python train.py --n_layer=14 --d_model=320 --n_head=5 --n_kv_head=1 --head_dim=64 --d_mlp=1280 --vocab_size=23529 --activation="gelu" --norm="layernorm" --norm_place="pre" --norm_eps=1e-05 --positions="learned" --qk_norm=true --attn_scale=0.125 --bias="none" --tie_embeddings=true --parallel_block=false --init="trunc" --init_std_qkv=0.0231 --init_std_o=0.00437 --init_std_up=0.0231 --init_std_down=0.00218 --optimizer="soap_variant" --lr=0.00394 --beta1=0.95 --beta2=0.99 --weight_decay=0.12 --lr_head=0.0144 --warmup_steps=109 --schedule="wsd" --decay_fraction=0.775 --decay_shape="linear" --final_lr_fraction=0.0 --batch_tokens=131072 --seq_len=512 --doc_mask=true --train_tokens=459200000 --steps=3504 --dataset="wikipedia_en"
Each number is 128 + 32 x the weight over its row's rms, rounded and kept within 0 to 255. Layers, rows and columns count from 0. Numbers have three digits each. The size before them is the row's rms in percent of the matrix's.

# layer 6 MLP down (transposed), 1280x320, rms 0.103, rows 524-564, columns 0-79
096:169134155142153110134150185144160153115158113058159129134174116098136129132143140139146147052062120160131123100124089137110160146057160131135097127169166145159121173123132000163109111170161131144134172127111138189097092087116144127164180147
094:142156117126069100181153104137191147140123099220132134138103094122157074105112117076150103198107136116143169155128119183135165142131112135113122045083054138142128152134113098141089071140149114144092104130155144145126142123087155136117117106
094:159153079136158182157146176181068110192138169158134187136137093177164107148163152138154126164118102149090107145120106159111115072109138122087102146156131143153123191131134122154143159038097117120145151123149171121095180129125074151127144088
096:089130098103141142110172125113109122120130132107161140136120105137141161108134127149174184185133114136127109082085145107103152150098112178109129089144173147143145084064101161091117130128120129122172109125145140108105145101147161157121185110
115:073130142122101150091121133137150151150117065052135157178105102120066116133157110080123148122154093197116138170138151139130145155115188158126137103112159160091158176106132115109112179086134104190102112186160131107074132148124159106111125142
106:118127142187148090118119055125170112106116175109158150105105108135139087119154151103192188121133117105099139123147181157184089123114141181161200097174155103090112168161161134144175132089196105123134117103124105163139127102142092134125069128
091:166146191176094160160131113136124154134156080105105188121133157132128140134112133113166184075159121105105158114150145137137185084101151132085069085149120127135201108132145072126165085092171134118117113125117182079078110212120126057098105112
103:152114140090113134118073120137135181089148154134114103106052162149124090140192082151095132113154097120165220097137158078114123174146123127158113069155118121114098127159115173094135103150161156149142058159147071182123101122081196169120126163
098:149117094139123130157152127158108089172159144142136111119101120144117106172132126146073096188069151109088135170126160116081094144144118144127075195053085156130126136148147121146129149123176149132157096181119132186116126156136156122115101129
099:136077151056067184128122131122106117179122134156144166108163171153135106161121142187135178121157144099104093079104101121072159086129159136140153171156121202115073117109079146086103101081167138139125124109110113102058135122119076127075102123
096:083107134130102136081135147131113160164070049145133097136112125138072138137151072168081150100130160082167095112146196160153145123115109176180154220145132091134121097144107141127136118127171111110180104107095164137105127116087161148169107140
097:104168086121132128161168116084131047108179155131139096123142092064097191088135117131185107112135154098094128139140131074167162082082093144148134157143127158170119104196115129148062097119190116081114141094095092101116109182171151089102095114
104:115079156157144156086101128137146186130216114094168135129147137154085131153180169100172122123092118105188073136144119143159123116142172102150098151151110134132130136165152155200176119125064125126097102111072158191084106158137058111109117140
092:138114124191077133131176126071205128124173123086138089137120176111203095067091113097176152090131097137130133158155141173138150108122119135149092088101126104186128068143133161081138189065071175137101222089107180098128116133210140092175130123
103:091104176146138121165102095089165111065119137159135132110160174115121126153190097112153115103110141090120114174124143128144122134141137125092139107123080137106148108113144118091147134122130052098142117077152116142107177097096124135089166202
091:103113095169148148103117101174118082156136142141166119185094178088148106182111038131140161119099157127042095080184124187101128161074128118118124132124177174093182144121099160119107078144133123141206124140074168153178081090140109091144102089
102:075181089109151104179061104109047076073098090121164123143150147125133147144126146149143112120147130122145137095130168097134136113150148177127127114145089112210123124136088107117178161143146126171086086121199131098119152101083150197126188099
093:142147138163123114104140164159096149202106126093165096131113151069066120171143102135168148111102123132130104084170137131116136152084190084139129125045075139115081116136149127142162140145168158120120118158124116146098095143114201150189074165
098:082162127160156097102090138179140124112084100096102123144106106116131141121133123110072133121146124161104136142147079134141139136126157145156184106126084174120122143132063147130183179159180131133096142108112118163141133077148116125110126117
104:128117136107108195139150123130101127164216173083124100095091136163166178055103137090191118146181101124113133149169119204098159175141120103179118148161112112165133095161157146137132092148137199176152118113105114112111099122123124084140121132
100:119101123147163095119080115123100150138098147079078127156161144145163200104107107072079148061116136137108085131105164128096159102086156123151102131098091137150135152046172140102132174172129171084116113149112169129141109126173144131091182092
100:159156116127095035174106163097147107138136143174146190150104151110141147119160153096129105136141111087113144144159116197099107102114107075094091103134170156118061012158102142176121130088116125079176142077128140187092154180136107127143088143
101:127184153100115144126145138121099103106099153127105108086154097147121107099133187117162171158186176085118138129068069143137137137127132141133076117101141191159207094137130143116145108096087117159142172083119191157147111108093135086189106130
102:127123095162106142135145217107129157067100163100065136145121158095143089109087137098173114138107115159188129084105149161143151140160105137130122179077107133140153105187114076131125177139086164124154138176105152108124048147122223148082141123
108:142129149134064127098151097112176167141087102094166140149130111121158165111075118143153143111078078107121164122141126140101135174095119061081074156130101136156130090147140138125202132080121038117110156152090137131091187133137159182161125145
123:178186143127122142136147120157080098145070133126120107136165112143134155048102097101199129135089148109116123173052129132129155162112109158157059174081083155105125168176118123092086130132103120134108192175117099101154187133087128138112129165
096:130122131128116114124180123086104126074159137117119156174101220095199098145148193091063152139156116143170129062152087123082123121122143169129146180142138141151128088228135149115189086107124100138112159078152141065132161111087115118140165129
092:121132110094077170098123128150131134136149113105138120095142103156106125062076130117085098032109133111178145089120128175105125060107134074116149122061124108146121099176161116113164114164160110190131102114171143120185176100144110166141117078
118:107139132103166093087122122102115136116122173171126176138136145123122118031140075115133128140180128102156108137091116144114166164086135147160127117129132068118160157120127111120149159161108133135095093124141159123127198126113092170211118207
117:152095119050103191130148090117147143145164176097127172158175109053163116092111145128110114120125077116198098145048117162122189107083146142092114148098141083150084118187125139116137105081089150156136128146180154139135093190179122114143114143
094:159128143115080135125104135136134123128128080146106127096174166103176206098147092142131110108177121134117134135112086168089143181134107068113177109087106135155091150126176139131096052104099095212131146096144148137114133140100095174120061106
096:100078127163149139135072211169155168085155064120156113123121088147135101108097114099179162154123139109099094123068181129124140175111104107161089133129122097159092116122128125124097126133127150093216183159063150186195144086116083161144197162
102:093145139164145122168117155159184145109110116092095143099104133132089110133124124150112151205117148076113120072122127133145079137156141135110157173174163106119119125134113153100164083161177154121076075094077152211172123124158160123141126109
101:096131149128103121179127122090097177127138110135148110118107140136127134121073142083146166089119044126121133074116124126145199110128120117133191106109096128133051125100158080147161123064153089112134139141121162069170166116118152141183087132
109:144171128132066061111166090141111194104144094139117176128174119136133105115118092130150105113161111082117113086155124115093157160122129160143141144117134126137188132110115142148112056106100134125144163167136084133130184133112093077171044120
092:157180094140138094130166095066121160168115104187136130151150089180164107105103119150131103027166053115083152084104139111097083153119195138152119157139095118106114134085085139131125145079083105154139104123141140162167107147137121065095111147
088:171069134093112170165134112102147148151211057082133104125115117160082082169068122110148139159112120127128176144120094174114097034116147121131172169160152133100147145127158161144112105149084145052160106117104126096098110163078198112117193133
094:132141141184098088185179159203092141136193145114125130141132116113149093172166134161179145093156089158136086104104148146128153109110163148123142137121159107117155175137178098097107117161188109137144142145123068076111134086225089093106132104
104:173139122179172130126096145132128102091190183093142155127079110116136057138129103100146134081167137114114089152146096129112145140176115134125098089177118141107120112094152166134088149164138069176135144106098128106150114158105162120068105153
099:124050124122123170111138153118073102091133144142175162175109138113185097042065126112141136126115091103171178178146135094156143116173161159156079144161120106106144048130109161113141103132115131113151136141098100123135158115064122187153106202
099:117177118169169116107178155122112095148204129122122145144097144108152122101119123091121104148103161075094127136123089148138135138128122116076105184140176099189116118104121025107113058133128116118089134107115081177153121146154118178108121105
# layer 6 MLP up, 1280x320, rms 0.111, rows 525-564, columns 0-79
095:144140109172084255129101091142147139075194106066155129157115158095150115143176168120157131117158149151076120147134109043153155115110146168120112101144108101154181115148084129173146119146138134136099190158144133095085101136157159148145125175
098:158095179107123118120130119103124176102029140142104113120152107119120128082164097172143100176135113151116109120096156149180124131117128158108097172122038131150110139124168141122105141136134163174118090105122129100142189143087201145159191130
092:096157116172082123100108159134168145182091137116091092160137114118115183154106117181163140144092141141116135155149104115099102163124138141094160107096098165082059116147200093165181119178153146114135159122087155114091116135127153163128146134
103:117163123141175175111094194149076031136134171042106128130187086119106199113133111095042036048166124118133152155120143140124162171181179166057109092126143153132164135148148151124101189120122194167127140184182166178130103150083133102161161095
107:137128101130136133128144189106073168130110119157158125142154151097119121128181110138090090182125128102117069156156065140160101116154132129106113112096127144100108128168183088118163112076110111153207076099096136112058105098143112100111124101
090:104057091137175153180125131119131120131123122087082161099123136138157141133156150136092175147080107175079177095128202151154139183149146121161123100084069115141082145123165101119116170150074120175101158140154181120079087114095064127146146098
103:060113124137119119167109130167178144098116160136086130113196114141137152133097087112151110123184179155135120142122085105104098178141092079143169098110178125102150143135100155151128154073127169161180106114103105113137121107148077102097125130
095:165141135091091078132111144133147113102191164116146182150153100163084105104129161109184151104173183164093107111153054140156253102180139130124124099105118101124127090072087135082140138108103131139105143109132099087118097103095149151117145182
097:096080170108193134141118174075165131091105095140150140183167134127111081063108151159113125095100143184184074141177158127096113168180131113068135115148097113120142140161122142134118122157158162115143112170143066145128149096133160099118135124
092:083101100145176180145107176117130118104173111090140137142140133159070140190126092189155131135111084126158133155112131133141181138148108078100160177130089141138090095091141125131133145134104105180092124130122073172165141122119099098090107143
103:075140171134080102109118081102102148133168112156143160090137105097090176147110137152117102134130139105147142133146135153130151152144113124082139120212103089191121166178151160130141098144129094100130140142174170101103104125184175074095154143
097:044132119105131162099114139135138137159121107153162104182080131124049123142117106099155102059161160152150135118106134200104123048120142171101133125069131126139188105157113089101135171087135161133141169148162108089117118068130051093160113197
096:145101170133141099140169123143154181119118125179152154099161110145170089111146153125173142113088153183135105170156114172101168123180111097144102113109059128131116145135115161110123123107065163125098184170114108171122203126072168073134182111
100:114107175095123083200147086170134230100208157120080116135123171127095110128106169102114135076128134164107110080110155116203129074146098119165122101159096190097152088175133138102105098094103165099155197133179132097089108149137147120105149157
092:144094114109131106093088157143203113122138142141177138144161206131146152130117045169108149103151083170080158238119139163143145173089076160117118093114124130134142132129160147137173093127141159119087141077118123214169156149076178127119111197
099:116111093173151092044132080155112105125138143149151164144136133156133059182180173130126139116083139172172185045135071145141189119151134130107101153081145081161094159077196078105205153118119099173219120113111126136085110142133114165089126082
096:080116172197108051115149148102115123132091102142170106194117098111172103121102160158147159109102107071126112115128115126130039112121100150090161136150146115090149119169138104144127131093137130133162159124084131110098150140122184100108110107
098:140127107145114126164086167185136144137135141160114133143149145130114129144100148135144105124165101135159144092103165193146093142180127128167097093117104230112139129136124104096095216095141125104123104152109160166143143125107121123140143125
103:125129137118149147136125114194091150144181113064078114180070090167133132063135107216136132107135105124082160126102158107135171115122024133144196106177101165145177112118148152131158079105145113128169077106150122143115138141073152077151078136
099:105172054093124158069082127092102119118119132104087070098118205167146152135141106110107134109158138129116114114137096107161170152108124105090083146150133164118139115097196189115148151167157113116127152139125130096146101162150129110110150092
096:134148114129104100169120110120101119146161141022080193177169115143078170133125154148157156095135136100092133142199099079099135096140141109144151168186125107085094128121034154107129172112201114122090139083155149155178104134107125080168138126
102:175103113139207111153130123066103085125113123132129138137107170151149113156172176159138132125135147108161101101151101132098138185122108106111135202087084159147146165108139133104051092196189111107171093105126157183137149149112086073094188170
105:122139104142129150138107075133112127152189166170145145123138080155072169144136125114112138147167171127107123132218131119150101090144088095121112122130146072098191097102125147075142106127159126121177127135125182134190151059147117183106143113
099:073118136161151106176153150179045111147109135149155091102178136138115155074106091199035111111157180143094109209069140200124124121071134088090084120188121115121140149138129127128177150129117141140076169161117139103114157108098129128167127222
125:154147109184135177087145067087147152058136111129164134167173109128135179170096113156094112167155130150103106104092102130143128147134123139061103225187105140126087155096104140091137169169103056183129129136132113133147097137137151133069126143
100:097137063050153115041083108180195145127147132087167106114111093150098228106150128180124146124116132114086113068191140121121108185138140104087172206143160151167079125159130159099111128184088117134162164068106140142104138104153158131124124151
096:156068122163187161127092078112148183099124124185105059147108121150199132053091180148108144082138173176073105109217062088131155090118122149138143101139111118135178116131164107100136132125128067101169226192126132082119178160033137132130148154
107:141106118167122127110137136140179129094150136129132090091135102156066154126199139175075147157107092144091139108131062088148110111108108128144169168105165119097197115104188142100146169130123067100124067077065163153119140109164157177146125162
104:153121133098057113154127135104084173156184126108190171047085101105172105124063131175145063132108142133117103135178171108134097127121072154146133202048122097089112110141162177114094142071098158095173144116076078086198138200158142171171130107
101:168127106152161156118199163101112154095150122157139095146142097094188153105116139108123142129123161091124101125188181062157102126142123119164110112133081090066159143118174078165096162124141128120170058114113110143151091093192094092128159077
096:152102146125075096114131116112117113108154174098167152105158145134187115146144135127099160102097118181150189138099132150110087174140149116130127117079120157142113093179115177127173137124122098129127130127150192161058084124142100144108183075
105:121062141097143162127118114139134141129147128098086115126110176112162136119126154137100109123102125167144102078115119063132153076121158148136122155082105155080125113059138065129122157117117128135078116132079172105079148127171137137096131044
098:131133121074120167044140120122108146126122115128127154123160091118171134055116170122121105131102097148129175159107133112054125143206134193143133142081099067113185143120135177152080111145125109150131135121151134103134071101138172099121132176
110:125094142125185060114089143097114165095092098168110138191153059103146084148173151140112118086094118138094121178121123157152139124124122130139084126161151184130097138095143086081184137172169110131089131087098143130069131108164173112117110111
095:140142127131145175101133062179074137142180131107162146119155041124152117153115168088184102166116125102138119126095176189187213137164064074127153109109143178095095130114083117176117114133058147154144130097151174154109134116109134055051119152
092:144082145160162068098154097125138127114138171129140102091142084103140129126133083151142129117060092153134127122080166106186112128108114114128125139150154121201111094148166168164130154140115131175109093134117158095162085121079072118102169165
088:119110146146152138137071117138123154132101117127156116089160113136078132156113104113130130118111105139174124125142128117147140132167172103155206145120055170141153101120083081121116179073170193090124101088099140089162180136104066116090106179
100:114089076154182114178117177106169105144179117110125143143095173112146099166149101054183091178128096123134104149110155099121124144123127137109088154188144139126128105087165085131078106130137090113080102121121122101106135114187194147163177156
111:133121181082080111116048117194102123103106112167160113143153140137080138199104076160065159140054110154154119173148138118085067156106155190097155086121128123116110111114156141113126171149138128105129095111138196142102128149158123071133145111
097:152133128127112099121130103133148140103155127132150088091106198166155139122121210052101100087111151131101155105125134079140150105086138128089119149153140105083139159194137140186137118118141116135183161132132161131085149112132142173165122127